config.yaml
num_hidden_layers: 23
hidden_size: 64
num_attention_heads: 3
num_key_value_heads: 3
head_dim: 32
intermediate_size: 384
vocab_size: 739
hidden_act: "gelu"
norm: "layernorm"
norm_place: "pre"
norm_eps: 1e-06
positions: "learned"
qk_norm: false
attn_scale: 0.177
bias: "all"
tie_word_embeddings: false
parallel_block: false
init: "normal"
init_std_qkv: 0.0147
init_std_o: 0.00216
init_std_up: 0.0147
init_std_down: 0.00216
optimizer: "soap_variant"
learning_rate: 0.00652
beta1: 0.95
beta2: 0.95
weight_decay: 0.032
lr_head: 0.0109
max_grad_norm: 2.0
warmup_steps: 200
schedule: "wsd"
decay_fraction: 1.0
decay_shape: "linear"
final_lr_fraction: 0.1
batch_tokens: [16384, 32768, 65536]
max_seq_len: 2048
doc_mask: false
train_tokens: 110600000
max_steps: 3199
dataset: "wikipedia_en"
Each number is 500 + 25 x the weight over its row's rms, rounded and kept within 0 to 999. Layers, rows and columns count from 0. Numbers have three digits each. The size before them is the row's rms in percent of the matrix's.

# layer 5 MLP up, 384x64, rms 0.149, rows 164-270, columns 0-63
114:509491516465496506478482471512491491492473516503510484501430462509490526500516493494506502463511477494529529518548480474532479488526469542491455457522546520474522436484496502493494473497486462
090:500475502476520458515491473512513455514448540521498508489484502490479474551520501507477490473530534456474499465500472480511480529505496519511475529489487513496487546539513489479469532481520437
066:514542534471502503452522529480465504496502497510490474508467455539492487526544482533459470506504513506481482506509519494473491480519480559514510476480530483512465537471441513483482519482484490
129:477479504488508470513518491509490457518500449525503527474478495524462472475550464504474495505545545531540487489500472516471472465538498518474525545493510470535508520505495488494502490461482467
067:497467520485474523499507537529471543495503506523503478513487515516465487449519509511491516461546536503502476471523467503539423528504497472477543515489460475484515484500479495532519490475493509
127:486521493494469462513523518499505502474484486472512532516565510500534511474498483506490483513485515485466465481568500544522471442510507457525511506496475458529502521489497527517463497469520516
137:494464476484522502529459498529487544447493566502538492493512493510493521548485543530517495481564469483493510484511499489502505543525512473527483514489478521509491520517500490524481527540495519
044:494500517487507477516510512521496512517501479505506510505550542526501512511501500537505541503501583512520487506525512498446499513522470488498481554483552500547484559535493489519469517518506508
078:523463531439492484489528520444458495500481506497536509481513497492510482450485532485483531520488518518474464485467496538505461497513531515531524494448501476487522483498520515531506493470489541
073:491452491464481500496503529498475519453514553510532490500499516519493508506474479537530502478500471485476486508492512510502464549512474506534546527514530495457455522495457534486512494545521530
047:536492506507497488523512510528498511543498507502525478515461519507507493493520493491466519467521481539522514562511556523513480502529492538483491543487574517494482521523462523525482491470518470
057:449546543492496494514476543527485533477474514489508517493527525483463499479490489555501540477478492537508494558517477473505503543525483533487516484532501474513476507497448498495504488469494501
102:504478523487474463530478504471488516492496526517507503490475471507456519477516483479482497497515496501570515539543480509515469491528481537487511511511497485543475424520473508489508494474507444
080:469494537489501476483505455507487523439490473475474539502489523522492486483498501510494490486501487503493462515501508464519468536512471471465459549526471468489427491468498505487473490467500493
135:476487503471491471510440469510478501482484515520497533488520519485487489548468530515554533472541491502450482483451528506490474495510496490514470491496471488529490492508463465462482509523521538
202:465532529520490508481498505427484497506477462497511463520480472471510473478535536480457529473488511503509460505483495506477525465548500530515494502511512473518496544492508498497455490458467517
083:487447516494495494506469532524451586520536520517490525487484510478515506529505534480510511462479516529493468498526484525536473518501543476471516495543494485490490498541494478512496526511486500
077:519489502501482545496528456478502501467488506512466481476511481492486467519542457495474498529536531488532496470512486515485489518534525482471493500438535490521531517494475518509475530548457527
084:491517521502491486491524476492527498452544451460490531519534482501491475496469523485464516517507533520535448499541491497525438483496527508529501485471480473482515461490489495482446494499500498
048:520518496482449503513481466530465504476468524458504488507494490520446509517505499486512497531531485491492546541506512518499495538514492489482458483457551511534511480532483490517515511564532489
057:499453516486492497509506492445476534472482480473525524475509544484516496514524471478546524534440503488488481513414503512471515498525495509496519478512518487485508501466514523481464475498506500
080:514498494498490480534544512464472475480482459493482473538465489467505501516508491536518502485437507513495480512479481514494488482537478560528495479543534483463513512484500496482485494460487556
092:487512508466498492532539505558496496450510481498494550542529491485489484448491443503475490489499492486485507477545460481507470523463498497474509499454528488495507480514463489515460510520505478
065:524456495498511487518465487530455532536496525530488486520460536527489506526499495476515546477520506518486522559506523476520481547511473480503473517523539525491492498521466484528528511547510488
075:493510552491532486516505509478480490492500511475512513510487515523482526527528431539452479515486468481503521497527474468514521524507460507497556465501537504514485527516494447488538528487497476
074:506506532530488510490489499465482527457476469471508504522537505508489471526466501516497526505497511507519446521470439513498521535521447516525521466471462478509471514491507490483469482486554517
148:498520537514488492502515521424506472482465492550471469507502495506501472485553474493472544463520498484472497509466485467472511519532448506515514513480532539533511520514501468494487494499496481
138:518525522487493501537508480520503517485509477463508531494508494491522475529489525482507518533549547469492473462511552491522472506509512533526459500485478473501494458478507534483432462495520476
077:470500482431457436485513536473472482472497509497519500504520456484518505453503519537475520492516488500503474488464485511498473498529520486486530533470480468470511490529527503494459501493495536
066:509503560531510497521508523554516473514494496498482516520506500496491510521510546504468486471495516490471505513558492492549480530491494492517447509510527513484501504485513501513448466449539452
080:478475535457498476534545544463504517497492497494491507546474514503474520472574459503457493462497532509515434522485488497504500519512499520502526492482518510474485509518488481499495481463480511
054:529505523456500479528504517514521494524471583539484519511513493471488487512470523488506509492506556508476522482521518507523481535507514531520505500489500532494524538551469479552474527506501493
072:472506505495505463529522496539506497504520499459490460546466504517472502479517516490499481479533532537484523521507490482514456556496488459483486510502492483472500507508445502556528461513503544
049:453501518507475475499550486465457483457491487495468509492453476475517483482473478483459496514494495519490467501540464481505483503533444517483475497495502516479483499509484445452475501498484472
099:468516514516473518523488521478521472501458471436498473505516497469471518478548528515480509484498537535556469510502477486492503518542499501505488487491484448506512469515469504538482484456477512
056:473519542445470503490525509527507507459480515436505523473459498505484490511479476509455503522533511528502477557504490463482485511530480514515482481499549513512483526483486502472489484506456523
111:520503497466521502492535478535478524514528522575466501495481514502502505546485484541504489513471508496444518447512533529493488504498528501519538531464528494496462542516507500480498529487522494
122:451487509465482517474488545528463538470488478518500526475467530527489533509545475496511481486520497517489472511491487473474490518515503493483528503474549504487433505497469464486515524525457507
151:519507506499494487483518502505519506499555497525515559518530462519518507477482485482469491540555528514522437480549496516541454505477506454487486499485481486529522483503490483519473514515529511
078:478478480474489476518511541516452512488485501477492486521487494470461512438508462544487503477497462490485504528519493499543475485490472495457471510449534460524515497463493505483506458480502484
085:454518567476508477494521526495495548471519492475488515519504484487482520490489511497433512496478518501510503480523483446513499506482518466488515479464487494490452516484491468469483467471449477
112:474486506503504482514514515528489495524511509485546549485588527481493514469519495511473501507470537495532510468556468461513477499489550524523531496515507487482504502512531496518479529496488469
121:504458479437486517498482524483483531494511569512493504477513476504519519527506462486491508505488502473498446493532516533515524496487526556490490514516507555487481517509490496539468527537495527
196:495496518507512514480495533434501482475462505557494486501485488490502488524551459479486543485515529496474506520478506450493502486509475476475511493500557516515486558521510460511499507522463481
089:489485529474500534482514514498465516480503556549464528536507508504516515530446500504515510523544537521498510458533478498491474524490531476479516489493498510512506512550474463505496535551511486
073:504523518512506516516536554470515520472468509438510455517476485476506537482544500486503499499458528541518506545494495502488505511528484502486507456500530491474500541459495505523502490474493551
095:507498488451495521518483492492458529482539521559503518494519550539468481524537474532490517481530488472465476509489487464497474534493520497518531500487514532532486492519480470490517498554477493
084:472526508460504500490541516486489497519508508522493478517435479508454523444528488509431487493498491500501499503506471487511508494489486534469513514489487473482495516499465467437485501460483456
055:503455499470472528514520471476508503497482492506496538494458535472485522481519479448484487539512477510503491489428475508490497535499517538488473498460499522504521462487457530459468483496525502
077:468476539491505498542531503514505496529478502516532495496489492500462506455536531526477497488522543507511518487466519505501515493557497452533513513510472509491529510548499542523494450478489452
070:506502555466526484511492487527483534497496475516494529533483500548527487517506517508521531495553553479462504487528508535490470526529482514508484523466541460534458522486495506501474479488520523
136:499485534518507485547492499460505497490466472477505491502493527490547485531501539479504542470500537490491491494489501469476512518545436493508500469539473475497477557536530515497492536474483498
118:512513507487460474502503459511511534503510531501481577520486503525466501510426472501448473495539468480521495494509502503553495523506519533511492512512479472501488445485504522486485490487500499
075:498490528506466522529518517512488513476511556511434492515506480486491506506493449495519484539533457500466527502542501519506523575495500518499495549513536501498520517524492490505467512525480508
100:525473512469460502471481460502486517491497484505505538483494491513569451553483509495520548515502510501470465489512522536489468506527523521498495517478520499499494501477521512480431496522514536
098:490510513495499477529518536498507476492552490519545498508473441472473477457484479507471476509503500528550470500536483507506459476516490482523492481503489458500523472491465482452496502451472501
115:478550549523525516507521539501533498474543478482462494520485499493496505470500480547439483508485481525492501499545453505525497508494515498455542483464534502492494509526492454484490515500489481
115:511521551486490506516510491480517496494472490479502515504455506513460521484531490509468545499520463494539528506445510491475515544537492523505478489483536512495477530526455517543527485474487450
108:466545549532511504515561525482498501521478469502522491491478485519497508465541493510494517507484532533541490482484484470464500485504456515518529485467509481540490509491460482474515507455457487
040:486510538515476519548532511550467518497511467493494508513460529531464509516496478495492515515513540513500505540506520476454458534533468480484483446473502479523502508499452493492501495488455486
117:518489505534502477553520509505515496482512497487493503511522503473481519530528509486522553519530535531541487528527507488512521515527499530513417479511523462492532464503470506496491496457539492
123:483528502505490493512528536491518511487488465495504510498509464486484549437550546512473537473520532510521486500515494522465490445534522521495508473494499480516526480488501542462468495463473493
141:536450504491496515452478491496519486522511524506462540455446492510518527538486526495493488500488499480478504506532523531483481515482542529466482488509510525501459511470488489538454510538510460
126:509485539498484496502482462458512510472498475504505498517475512558509507522538508498480528508535476509494491544449509503498502564490510496514485475484528520544471506486452483476525474551463492
072:533474533491523491537547467476481521495484528499531537512459543537486500488496484490501543548541501500527469501446556488497510536530477502495506532516507527512472507512502485513530508491503513
088:523494543479471500485512523486499505452519475453485552497519481491515493494504481498520520523495484502534457483549445543495474488546499512504505502492538501495522481494498494469445481483503553
076:497535481527493495537488526527506463480502508453505478515531446464478507477493504506504482450509477497532527540535464475511510515488435524492468469498504483507528486499457497538498490504521530
058:490514498528502486545549493524478513471510491461507489514534504509464492485488490509499492496492510492491521540516442485571504520517454539506519514493508448528521482460497519486515500514557516
069:469459482475500465488502506471459526498531468509531510494469536540479509469543450500476507514482477494520457516469497499491502473495504508489547523500509500515469460486504496437529483484471476
110:500467497466485484525524481499503487505482504498519482495491530467466477471488535497489519470528523496533501508459519492476474515591458512521453494495479505524530513519477518504526493522469554
133:494522515463508484520574527463498478522514478520512529514490471460491530491537527482501534481467530506572496523492520507488485477520535498527509489478492512501505513472497526511506467455496539
062:509473510498538502543566529504462496495487506518511511522471507516473554423503484510506493492492487499509513531480490474529514547499440543513516499510449513510506508481491509524507486478493499
068:446494538459480463489514512493469534473534462512530527495518492520488507478485531498453509547497499518490467485500501487476489481535516521512517508499475481541464464477508495447490454470495489
126:490459513519481441516489510507466477494491479523504513511513499426498448501501509511516508501490491520505449467497483517496480505552472472478497498519519499470527502520520488544533563493504532
113:499496484482463506506528555486514472504466527500507518466451470477508508533532508466493499462468513526492496505525487522463490491533522531503505469479473496442530538520489497512465508455465518
093:509481497492507513470505499537488534499532529513468523487506498514534497502468502501483492506546452462456458496540486497531458532455513453509496485476491534486492474518493483490453498528540467
139:510466472451514494445518524521496514472525467524440498531491508510531508514510442491478506509468501507462441478521499514509461503493518468463500491459505485470488520491482478489511533506492491
173:481497494465528496481512550517503450469526523528514516508501532479450530472532467526488493505494498531526503500554486483496484478483506500512539494479511508490544451489426494482516514500512491
100:493491497493483477544495522528504506458543494483478518525519516487494536493482530522505491509522498529512514539521492508547485564494499502537452497514532485506518494534489503529464485559499556
080:487494516471520480507520518555521538497527507497514522492489485507481548497456464531523468498504522513491500475523542489510460538518491489520462510511514449539465519483469490506502501527479563
082:496495505507497469530514487482493524511519528493488543498522505517453483463514479529519493519536510538554538487483487500521492479493484544504504535454523493552507441528474527496534481504503464
110:506514516488449527509498532478452514510450469475502530483536510517462487503464493474491528511519513475494480507450493478528498525506500504533529466493434461537480529508486479517473519494483513
085:506465478490472461502494466519471499528502441502533530474471554477474499486537471483505535500444478483484486526470531501477492474506512529514519502532537485495499445483494490470485489485500481
130:512469528485463511490485521476521530497472475521485484506450484528449532455547536469503540493532506522518468525504532505474489509529506485477473468515492507518464478521462503542476498517483501
092:499509484516516493509531478557457511474495530523517502499531480528481473521465466546504484523529448492513542501529500510464495508516453539479468517491495532500440532509489502509493523508506527
045:488490481491462479520541489543504512476493479503499547470494507469453526469546444522495508495531471545511508512488465499478503467519518521490522498477537487502501491498476521436472479481481482
112:474477518504498510484472473513467527498509517514516528480467534562512491564475507506518502490513494479447493492501528466479467537472448483473507516507505503505457540505486448491529510512496480
029:505499514485458523500558540538472512480518501489538504499512509510479535471542498522488547484493493544509535522530485512544497506532521535505526473483499503516564499481471514513472535513515497
077:489489507506488507497545450509511506526476564522481512508487509496469542498488529515497513492501535486445507531492514484536481518484501483513482533487531520441441528541500485507477519525511473
063:506481510430457499459547492516482539500491498490515510502490523509506560478513525482460548489482473491483472482494490487531476473503543506476511488492460500467493492487461519480467491497525465
046:514434507471485510528539448464482517486477534495533506458466521492470531463467506454491495531522494497518502523440474515519480530525523512469497503504474523523508484487503509483492510516504476
079:475476522484472462539481476485491484468480479489496528489484538512472516520526501450506540513509465505505477501459538522447494485542502497477501502491542494551516494517482496525492512555472526
093:499551551497524488518503537513508526500514455478516478536482497526476479462496445506468491522497502526540468516533509495494477524508453496506520486503511440491492522514471486478511486443502485
108:475520540508478510479516506512518528501490503503537442508469466531498507504526501458468516492509525549505498545531470468508468507532463536495492473509553530452504516507480490491508498486472466
052:532511492524494493512518538530493509486509516510503477540513509497525510492507524488565552501504510530520511562500502511524501494526470546484459501560514525516519490488490524559484494504529536
047:478439504485508479495506481416478501491485475502457534494469540519488470502531426505499481518466518475499466485499488506508479513504483511484516495502546477502484520472515484499478504494530469
061:520466507494495485512450516505474517481485475488524493524512539517461466477480488486543531516512483521508507530504511539474475544538465540516478496537469488546504493486489502557489543479481505
137:501502509489530491496510455509478493502536512564488529471527531530526475556465497511530494514499492461433502463516535494501493533465469520508498534509508504536466508524500471483511520515504482
073:498520500512498453554542500488505445491480510496488530529529507440506499479494495504505513499479530527495501458501493471499496476546466572523489495502510502527542525512486511496487537470470503
141:484545538529516512498502459450523477472510455510527507523508504505540447512484484515471467513549500485491481519504489481502499540504468489514510520473512454503468536512516468492481545512516472
033:461472503470484454504480476447472495466500469459498535458511516489472454514516454506494507488470527512530447500470483501448486509520479516487492475500492471498468524494487472492469504484485517
112:558516557506489484504496524509512538486493495511531516508507505550505493472508500487480479458536478505500516519516505506524499509521490461483495493517517453526499519485485535514407468478518520
082:472536532491492524479519508513477499475513505459476544468474476498502504490528507526486454486506528443484522509510512474499457522494503461500487425470501487522474517465477476473474526484492520
145:474491542489513502528511526437504482498501453495520485528458479505514512501536520508541491481519517505550486500486488535463481485530493539528515475510488453478487550496501513528514527469471527
080:484505473480480515489463466500495474456479490494487505473547476470475462496451479463524491498519503507509520497461490482459481516492473480484446472465489488524526509500481494548497518556478525
108:510482490441459482472464530463451513481510553532492452513489461480496493494481486490480520479470484522502462477530467505476485475494516493469525487475511509502510491539483462516488512534468501
153:498484516460483449480520513473519494499473526547475501510531492505531518480498484495518503482470505454456486449482502506491467502528503500493474536468496539485511509515563503552490517524511540
# layer 5 MLP down (transposed), 384x64, rms 0.138, rows 164-270, columns 0-63
111:509515476481474496461506497502502504470493470455478463490525479487506516546514466431521549504450495516488485510500494547502491518503565507492540489479525501506515499543470518489520526506518512
094:514504497510513461525475456498500452497470555488487526517516537506494467522518500492520484492511537480467487455477504475508485515527487509503501513492487520496475540550532463494467518477464438
073:527565490513486523484491546484496513491503499496508444509476478495513553529538492536497473506503495512508495532502478517487530498517477545520531496480503470521520516480450553514492513484518552
167:486498472506506473508500491497476450522508482518480561503485516532509484487524485508486439512532554516543464473524479494461488468520491515471514525507515479513492524540493480489485470481465451
058:486471465477481548493512539514461526509487552511504475546469537498513465500521512504491498448511523500500511443527495504501474512489506432459513513506491489475508495504490502517526483452485497
126:439499461523488496531457491476464521491502473499539511464567506532508492476497456481518519529504477491478485465525504521511528469517467516517553522514515482527481506482501515496522513466488499
139:507495489448534524521485467497514489459493495497552517494475507499454557499471547541495495497486457513487476471489537503510499483468512478504489551521440481494495493485515509498467511483515521
053:502531495514497534475504517525498509512510493491534460507482450505496505506506531471474519481478450542491552521481521540524521494526511485504516501523499492521571473499533508467557531483522502
103:490494512429493497468543476416473531526484501497479509493478511475482497496495505482498474526487515519529491526468528504489511467507506501531538530458480480487518484529506506454520500490457507
089:482441489477476491470526494464482533513523490489493494490476530521495519509521462537503496498483458455513480495474466498499489451503478508528541522544538525473478504510490521432509476490498504
050:481487506516515526491505531482511520520523504513527467485585495499522541484492521509522475493507518511499500486474522537528543546509527497516543509533525486525494487464507552519499528495551517
068:503563503507486466514497549540509495460495556511461463516483512505453502491483479509490531506469494505492509505472468484457517517500514529481500460541514523493475516505462501502535473461478513
109:464489484505508465538433498465524499495525533534493506466469503509521493486493515474528471520490494545532511493528484476493473482506472502475512512506465477494472478543500462439509478479504464
075:495503545505511481514502463521490507466490499477474514499494521551539484508489508545529495478488490520495477530529494494482493550478481487455465541559478493488436492491518523504499475460521483
146:481506498519534495464479508514475514482489532454495532487505514448498490494476570486506530500532514537502516462519502495558511514492492485524508525521484467522502535485494453444513492523528518
190:507509490450481538462515495511519509540492466503483481483482498479525510505519537495516541464499548525493486500491517486493498461526521511495522479510531456450515497503496508483505501447577524
097:455421528486484491480468511509455556509521513521496501505487508489500497510520510463527508466503515515510466508516510525490459507503517475467558504544493487479462497543487472471497518505503485
090:469516511484496476502497492505469479462474508497479505449506481467503454489485470475505461543517506499509516473466476471456469512523479469433461487495466493491511497465480514478486495506467542
090:485511507458492441488467507500509522460468448472475507496513491524468463490454503485458496520517502525488431498480522471482499506521499481484475480476466494477502488448494491472467503478488509
054:504511516465491502459516483478462479509522488508443521526510484474515464508474522482503528532472520546532482482526467510473505449509542520493502481536506509472516521539511503465480498462455491
059:513501503524519520461493484533511460500501510507515442476496433514491471520469521480479467510502450502464511519512512510519512488464507460476477486466474507533538524511499470531538526512522470
080:557528496538485471509515462476512483474503445489552493502511492516512498527491525530519497504458471518463453520464506507532480486503528483526509481492517491537525466497506492528495524486527553
079:498541482517511500532550506549548508499486527537512536534513500491492525491476496527516518478500518457487496493515484495467465516489522514485526511500520541545517478522469490497469519552543466
059:466474534485498505494460511441496508466497499512500462497553495507514493497529511457505494486492462459494519491442476485497468474499476479456495473507483503492460523452514519509450508469509491
072:481548492520550489510489517502464467504506491495510504505513505520527512504513440518465493485513476478522516509532478497521510528498469515511568463489541471513469511467499445508537512514458508
085:521489492489497528499496525476502531508462547509476520540490518530491484518482499520507534507507511524551465524469458511500523492502503513519543500501490522512506452514470468438520449488547474
160:492530500460482465507509506429539475511459502563488494493509529530508476472525485488510538503500542476490479511454480450481522481542476480517508496487491541481487489512490480465498487503501500
143:501526473485491497522522520499477521466495442483518532534489488508559457509514502470511465530549540489499482516514499490517483526514468521544485484491507474530492492494491492427476503525476511
089:486516506443464486470477552499480508514508527501539524515492530523503546471525508530489495492525499463515476482457466515491494535494517473517521504505492491487505513549537514439486460515471493
079:512512527503535519488486543523489450523488493482471515493510475478451490515505512511473473488493519476497482511504479484534465557475499482504474487517486510498517500476525498529443444440521470
112:491491506475513479520515513457516490503481495486479514571475521481510514459536457507499477477501538488537435487470485480472511517513509499503551495494514517477489516537513489493500469443466512
058:532501504462495479534529496499539459502454546510458499514501498472478467512469454480478521483501548498498483469506504482477481510517511512495470491500494546499530517486485479573476502484479533
071:532476497498462532487443450474491490484493524483477498453530502507502494514482476486511507519469438497492476501511491497493512451462479553492496477510513540501487447482502473484475526495515466
040:505495480518499482474532436457488492478479494477461538502461521488514487470442479470508502530477493501496480477500460494526505497552498494491501527511522566480525468489511503459489480517517484
082:464504501461493511495460525476508493528488469452503479489515506541541532504518463491478527498484552512525505499531488484524540552458527503541530506466519481504493503475482520504502493488543533
075:510519514469521505486541550531480499495494494497499538501456537518470497511491496497493501515532529503548493552516525500501502529528501511514490503540552533505514523530499522491540486557486551
120:518499468478513514487520538561492518502496497550475475529458483489489514498509459518519476494476552485499527479525507545479487492481539509495480489457535478488472541523493489450483519469511499
130:475490504516480494468464553541494544486531496519510534502488512487484550516535469516522486471522500505531509531510508503454498476520488502496535517525545508497435495508470480480496474522456522
159:526524491503497461484510508489518516523514474519500488507500465521535491488538497507469484516531516486501423517535475495490436488475492464487490478484475488530508500516494443504479527484567506
084:467547499531492535516527517480482484553523530525471525529480498491528503489513496545539485503486513491492483488477538480486492478489490503496507529505488515549498551545498476493537485482441468
089:515516538517502523495489564483474534453516506494502514542461511493484493506505519480471507485513516507501518500517518521472537507481529481513511476474501504487420564515507492498457479493454503
114:452472495508484515537471518521479505511478513434532519480532539479475494482479505462513521481516521482537513489527495455498473493515488512507505481521503483450489483482510464501465520509433481
130:533466481455493516477528527455507540498480561502467518478502482488546529519509487492465481490484485504530477510496472468502498514483525524527487489526518551509460487510500515527443490524476499
195:496448479501508480489525501507537534528479515546507496494471529518530477464475501513460512546490548515487458542505477505495536525517503459478539464465487523485484481483514483468492511533499515
081:481474514500529536493503512496468531486475556563482515519530519504520481482469520489524502515501554523493521453514465499473485527519518484458517469506495546507480506512467502510497527544500468
058:539495485536518515537481492493471465521506535522495549494545496514505458539498527512550460514542511509477488482523499477524504513472501477514479519489474498537488498532501498502502552536505448
092:490477471458491510543494547486485528462499513556521520486499540504500497544507504555492469479501477488500510486471513475523478516529527499483508493499499509543499483543491468462523501537466544
075:479487452556501504516529478496534505497476490509476500498474512521485551482538526513512516520458481447466524489480488484524526495479435509496510498521462501490491534515457515503502491553503484
064:507509499521475480516484495495485451467534476469529456452529460496484489516522518471506469492513483502485548518498521519513533469493491443473520476482476458518553508499504515530536509495485476
091:550538530506520519513482496511493527484537485483527493499526528514543494559505489497537519511528501524501517533524494521529501510512491553482508496531520491524515516475508496520552520536556542
085:541502529503506465522484485498492523507501461532469537543481492518531473495512525517536505484536562468481483462501523485502488496506496537503493510465548459507458488511494503516468458473477480
110:551450511479479492493518472506549518485469465478496503504480503519508490532522509479527556473517501486501452523518475494480542493485497529479466453503484475485473535552480509461483503497503494
115:520504475538460478473500449515514510525494489472471551472516481482476507438451487512525478509498480540503485515456496511538468533500511467535532520520489504517495465486486522521492494485483478
088:545532541512471500542506516503486477468479531512447487521482512502505483512516484488510505560540485497499541487507495490488540529499487538470522544540522519496531513515539515513467502468469509
116:523481527472450502464494478492477524469502503506495540499464497536536451526483500473490533494514521485505457511500512503484462502532517538486493500473524510492486469495489504457426456492509520
090:561516459497463483469520550507515494485534498514526502517532476482491475460499510496499501506491487517513497472497492525470436454511497470508519518494482472512481484506465479487483561520470539
112:473542471479532478500489498528498501500497500504519490512484526489494493452492484497469522501499442470487488471502537516515503486559499571447531517472491517494471552488496496523529485480478521
106:517501500471493523482468497545500497493527492507495501515529507460473520446540486508546545509476458460515525471454506521516508506495495532517509507531526475491517487525460542527538475492519464
084:542524542532513501480505472496498550461462476501533491470519488536521460475548496478509538500496514497506485489498476504526518515500483495529538503511502504532482468481507446493529497515457448
042:494527490525538557509524572533510509501519531548519515522519496488509550500487525500509537511482515537504544518512497535502488507510550474482478497509479520529498525514498516519525526517482541
119:458456468514522510537505484491500490496488478442488512516502486473510526485479503478503549523487476532498512510502455448529490509483494464525437501511514487493463529462530512506496470477536484
116:507523512495499500475516540509504519505558502503483464497506476544517520482485479494543485509552508461518511502486522516535546543469477504494487506467521463483460534520507508520537555512468501
138:527445519535536503488510491491509503510492527485488550486480480518471516494483498504488493490452480488528513460531511511465494490512525514471478496552511509526443491514461466545494508540536470
106:521509511495484491509526477543430493467530514479518526490529524507492494518468509493521494465472486466510495449448480506460521509550496470465500482510527511488496498485446485489464507501474524
062:510478477503531454493464494484497488531532488473487468501482519441484479447489470501480509506557493446462495510483502525491500489458515541526518475505525493503528529502490483505511525485496447
114:506521531529468496471495492513497484443509508492509526502448486487530515507480473539535529511524518494561459510513475507480465462517509548514522469486519519462509489515495493519486471480486548
082:501472509477484513485506494488479514515510499518480556528448545536501493496526481491492478508514521492516450484482514493480494476506544515476516550508542502482463508541507507431480472475486461
064:471528486500499529481522493488483522493486547497420502539479498518524492496489504539528462483487524519527499487492422468474489514485495511464505512467494497471471479529474509453499490519511499
073:517522522506480528498485491527508482491470521493489448456508456485490481505462541474487500491498511498445540499497517498524481534508491472492448458486460475511530518490483493570473513510517515
107:493497492502512520507527505482542511488467480494490446476497513521477451465475525512447483477554513496516502519498513498516484519532485470537443511474472523516527539536494519497547501528500522
130:535554475481515476538551526469470501539501465511488525478479463513470523469512495491514472498487520483550542498497517509487462502461522481539496493487488509489490479478505510543535460497488517
059:517538508515521522528499485526503474472497491523476515476461500502466525450504535491513473473505508481516489509455515492511532538464496452492454459482455505482495522556498484475502474542486502
075:487513484491508485460528533508492555476529485529521535511527490538502520488479500500482475525500514503529499509514459507509500475501505490494533518452507496491442488533533485412502471486523479
129:507455508504500534509513488519497453496531450523452471543444448452477459493525493495477464470513498468513465523467480489496485508492489494478483516497485496488529472514512487528479494496525490
128:520507502509463518511503520482521495550493512502508513496466518472533526574517491464523522474462535527513487513501491517480480486528529526514533471500513531495544512534492496520457511439489515
086:524525506552535506507509497530461510523512478490540467486473502504497533519547502532536509499502509579478496527471493547510507492493537486478539504529482486504525504502533502478534505461482492
124:504491493455516548502478475524498531487510464478502487540442502492515486511516459463512510538516522496466496537486512517513513486474549529467502523490529513502530553501520511446513516491529477
155:501507502453545522483524524477505449478550480514490526489481504482475502488520524499549505500502500519497507493490508505501506438497481482521567473499475526482505446534466518473514541502524492
100:477539509460464475513479499497489509490486489528539442488494484518553511546506502544508464489476540555512515509495526511490477492477490503532507488501476456513526498485527494480488473473450521
095:503499518470508487532537517501506516535507518455529486516494513481499572490462485513512481475517496528552558498521541526504520495486526498534511503514497492517522509467483535477563499531488495
072:484504502486504495546470498504471492472505445518502445500519507500542464493491548462448527512468495446458500515482520505518497475501496494520503450530473508491516516521485507501474501457471477
142:497517475503462505478534559542508497509440513480491524498513494513449477509480502481498494493495515464543478479501515464528544496472529514510484499540483548503509506489484495474482450463474478
078:521480517460507524476487532437494492452524516531483445491517484530531483477481523481506492545519490521521510484471485521492513500498518469468508497452459479527525519488516510525531507507540529
117:469462514498488522484481502447514549470470495545493473521470475503471508485506488490513533484532482488510491528486566494462472492474498466497490496524508536490482518514451491557487522523492504
080:517476456466517515478537464524474450499529492503516524500549482507478459478459478524494505492474488534544515496503530500461515495500519512481485483488480514471508479535518525489497544447466491
043:520493515511523532472499518480491467490526498480538438485508460497516502516455531488488489509485488500478543513507533498535503507461495459479462499515454495486517489452524504553531529488541500
093:516500440506498491492497473493472488528525491484520494487468501546503543535455452510520529478534471481510551525492510498501525526454544477510532507471493498529467510494481514506474533514483529
024:501515462518493499465501458473551485492473518441463469536500502462494460508468498498519447497454498522520493470505502452475503499486486469467459491494483506474494508474507509478486484478490463
084:501488476517478506477516455491515509521466521515468442501491478466417491461477517470476521470472497470456480503485508487502462486498486483484485505516509516443462487489508473531487490508495497
065:504525483505490542490491503547501528554482515498509500526519502510505555531552525496519527550517500507561500508518529520503511489508504531496550477503519527493515541520504479503537516497534462
039:490504488523503537508503475536506512491475492463528496454500486497511512543493547471475455484522489509496522526462506506507518522480502439462508463521506499491545514508483502435537526491470475
076:525498500521481503487479502507483519476532492496509536495505525503529511508509521521510534495477448478516518531452480552470479461540504521503476514465541514517528521478494496522516518580526523
094:505500492548475505445501476503533493482509489479500519503490474464468509499471529496478499483427485516479490520496525502521481481518513448528455498493497489516474482493487564526484539528508541
124:498541521515474481460520523463478521524467522524491452500459465488491500482504491458505512474484526512504480530510495448484459502501483503487521477509535541470471524527491482492513455457476470
054:528506516534533526525510489496535485542511540519517529510510514532490525532533532504502490514524523482502528510488536509513530525504548495533537524468525517503526548544509530479534531509468475
054:477503470513503509462477496524481505487485471484524443465529479491497505522475497466516520486465454491459563487465491514518511466491499471503483478490469471505527474469468524517538501543501527
080:490485471474501508482486488473543491468468462476481485508518497462458480468467489509450505475473498504503489436498491494446512513489516460486480462478457477479488529507483484480504516500450493
114:478499511484474477453469529540467473546505496490512474499490516512505488488459471537534488476528520473489526465513506507466494525470495490507482527485516489532492499495439456502528549469514469
072:510518507526482468537532474490542452524473504474482506519515513474485517510512533506484507497533493536485483510464475474531524509506485542525492528518510526507550499530539466533484506521438473
126:501482506476491486520477473537521494481462528462498462510451486509491516484517532451505514471554492478477491507459554467511513477499520503507467519517496496479505492497508492543483503467559461
042:487513501510502548471479524529503493499521455489526416489513461492500494513495526489503505494477459510482552502494509519511505501481505465464469488504480468533542489467480519533550504520520525
112:542512504502472458521525491527520514537486515495530476512520530514520524527528512469557499462521495504458566508466514521504544468510496457499528525527520495487484511458534497492488499488504500
088:467520504522493505458500473482499463528495566505482518470475447492518466468539529483517484505516567506530501502517520497490463485488525490484485481511513506513475461472512475475522532488537509
146:531516490479502497465509514511508468507458488483530483513472489465472478526501468480499446494514513488526491477486468518493430473493552510467490489479489465514501541475481490534518480457538516
085:526492512509505497504525518497506506548522517525498534542476522536534510510531507499487498509514517500534474512525512494513509471499528526517557545538529547476494506540528504436497479456500470
112:508468513464487503484467544480496518495542557547533453522526482486483497505487504512485473510507503539538486521544470516468466483474488517497518468466505529511486525517485489515490520552478514
143:506485506534513490521499531478528490520494514556514504535518508501520505454515515489489474467489463493514499445470522464473468499542483523527477526447511540547510518486506487525486483521547505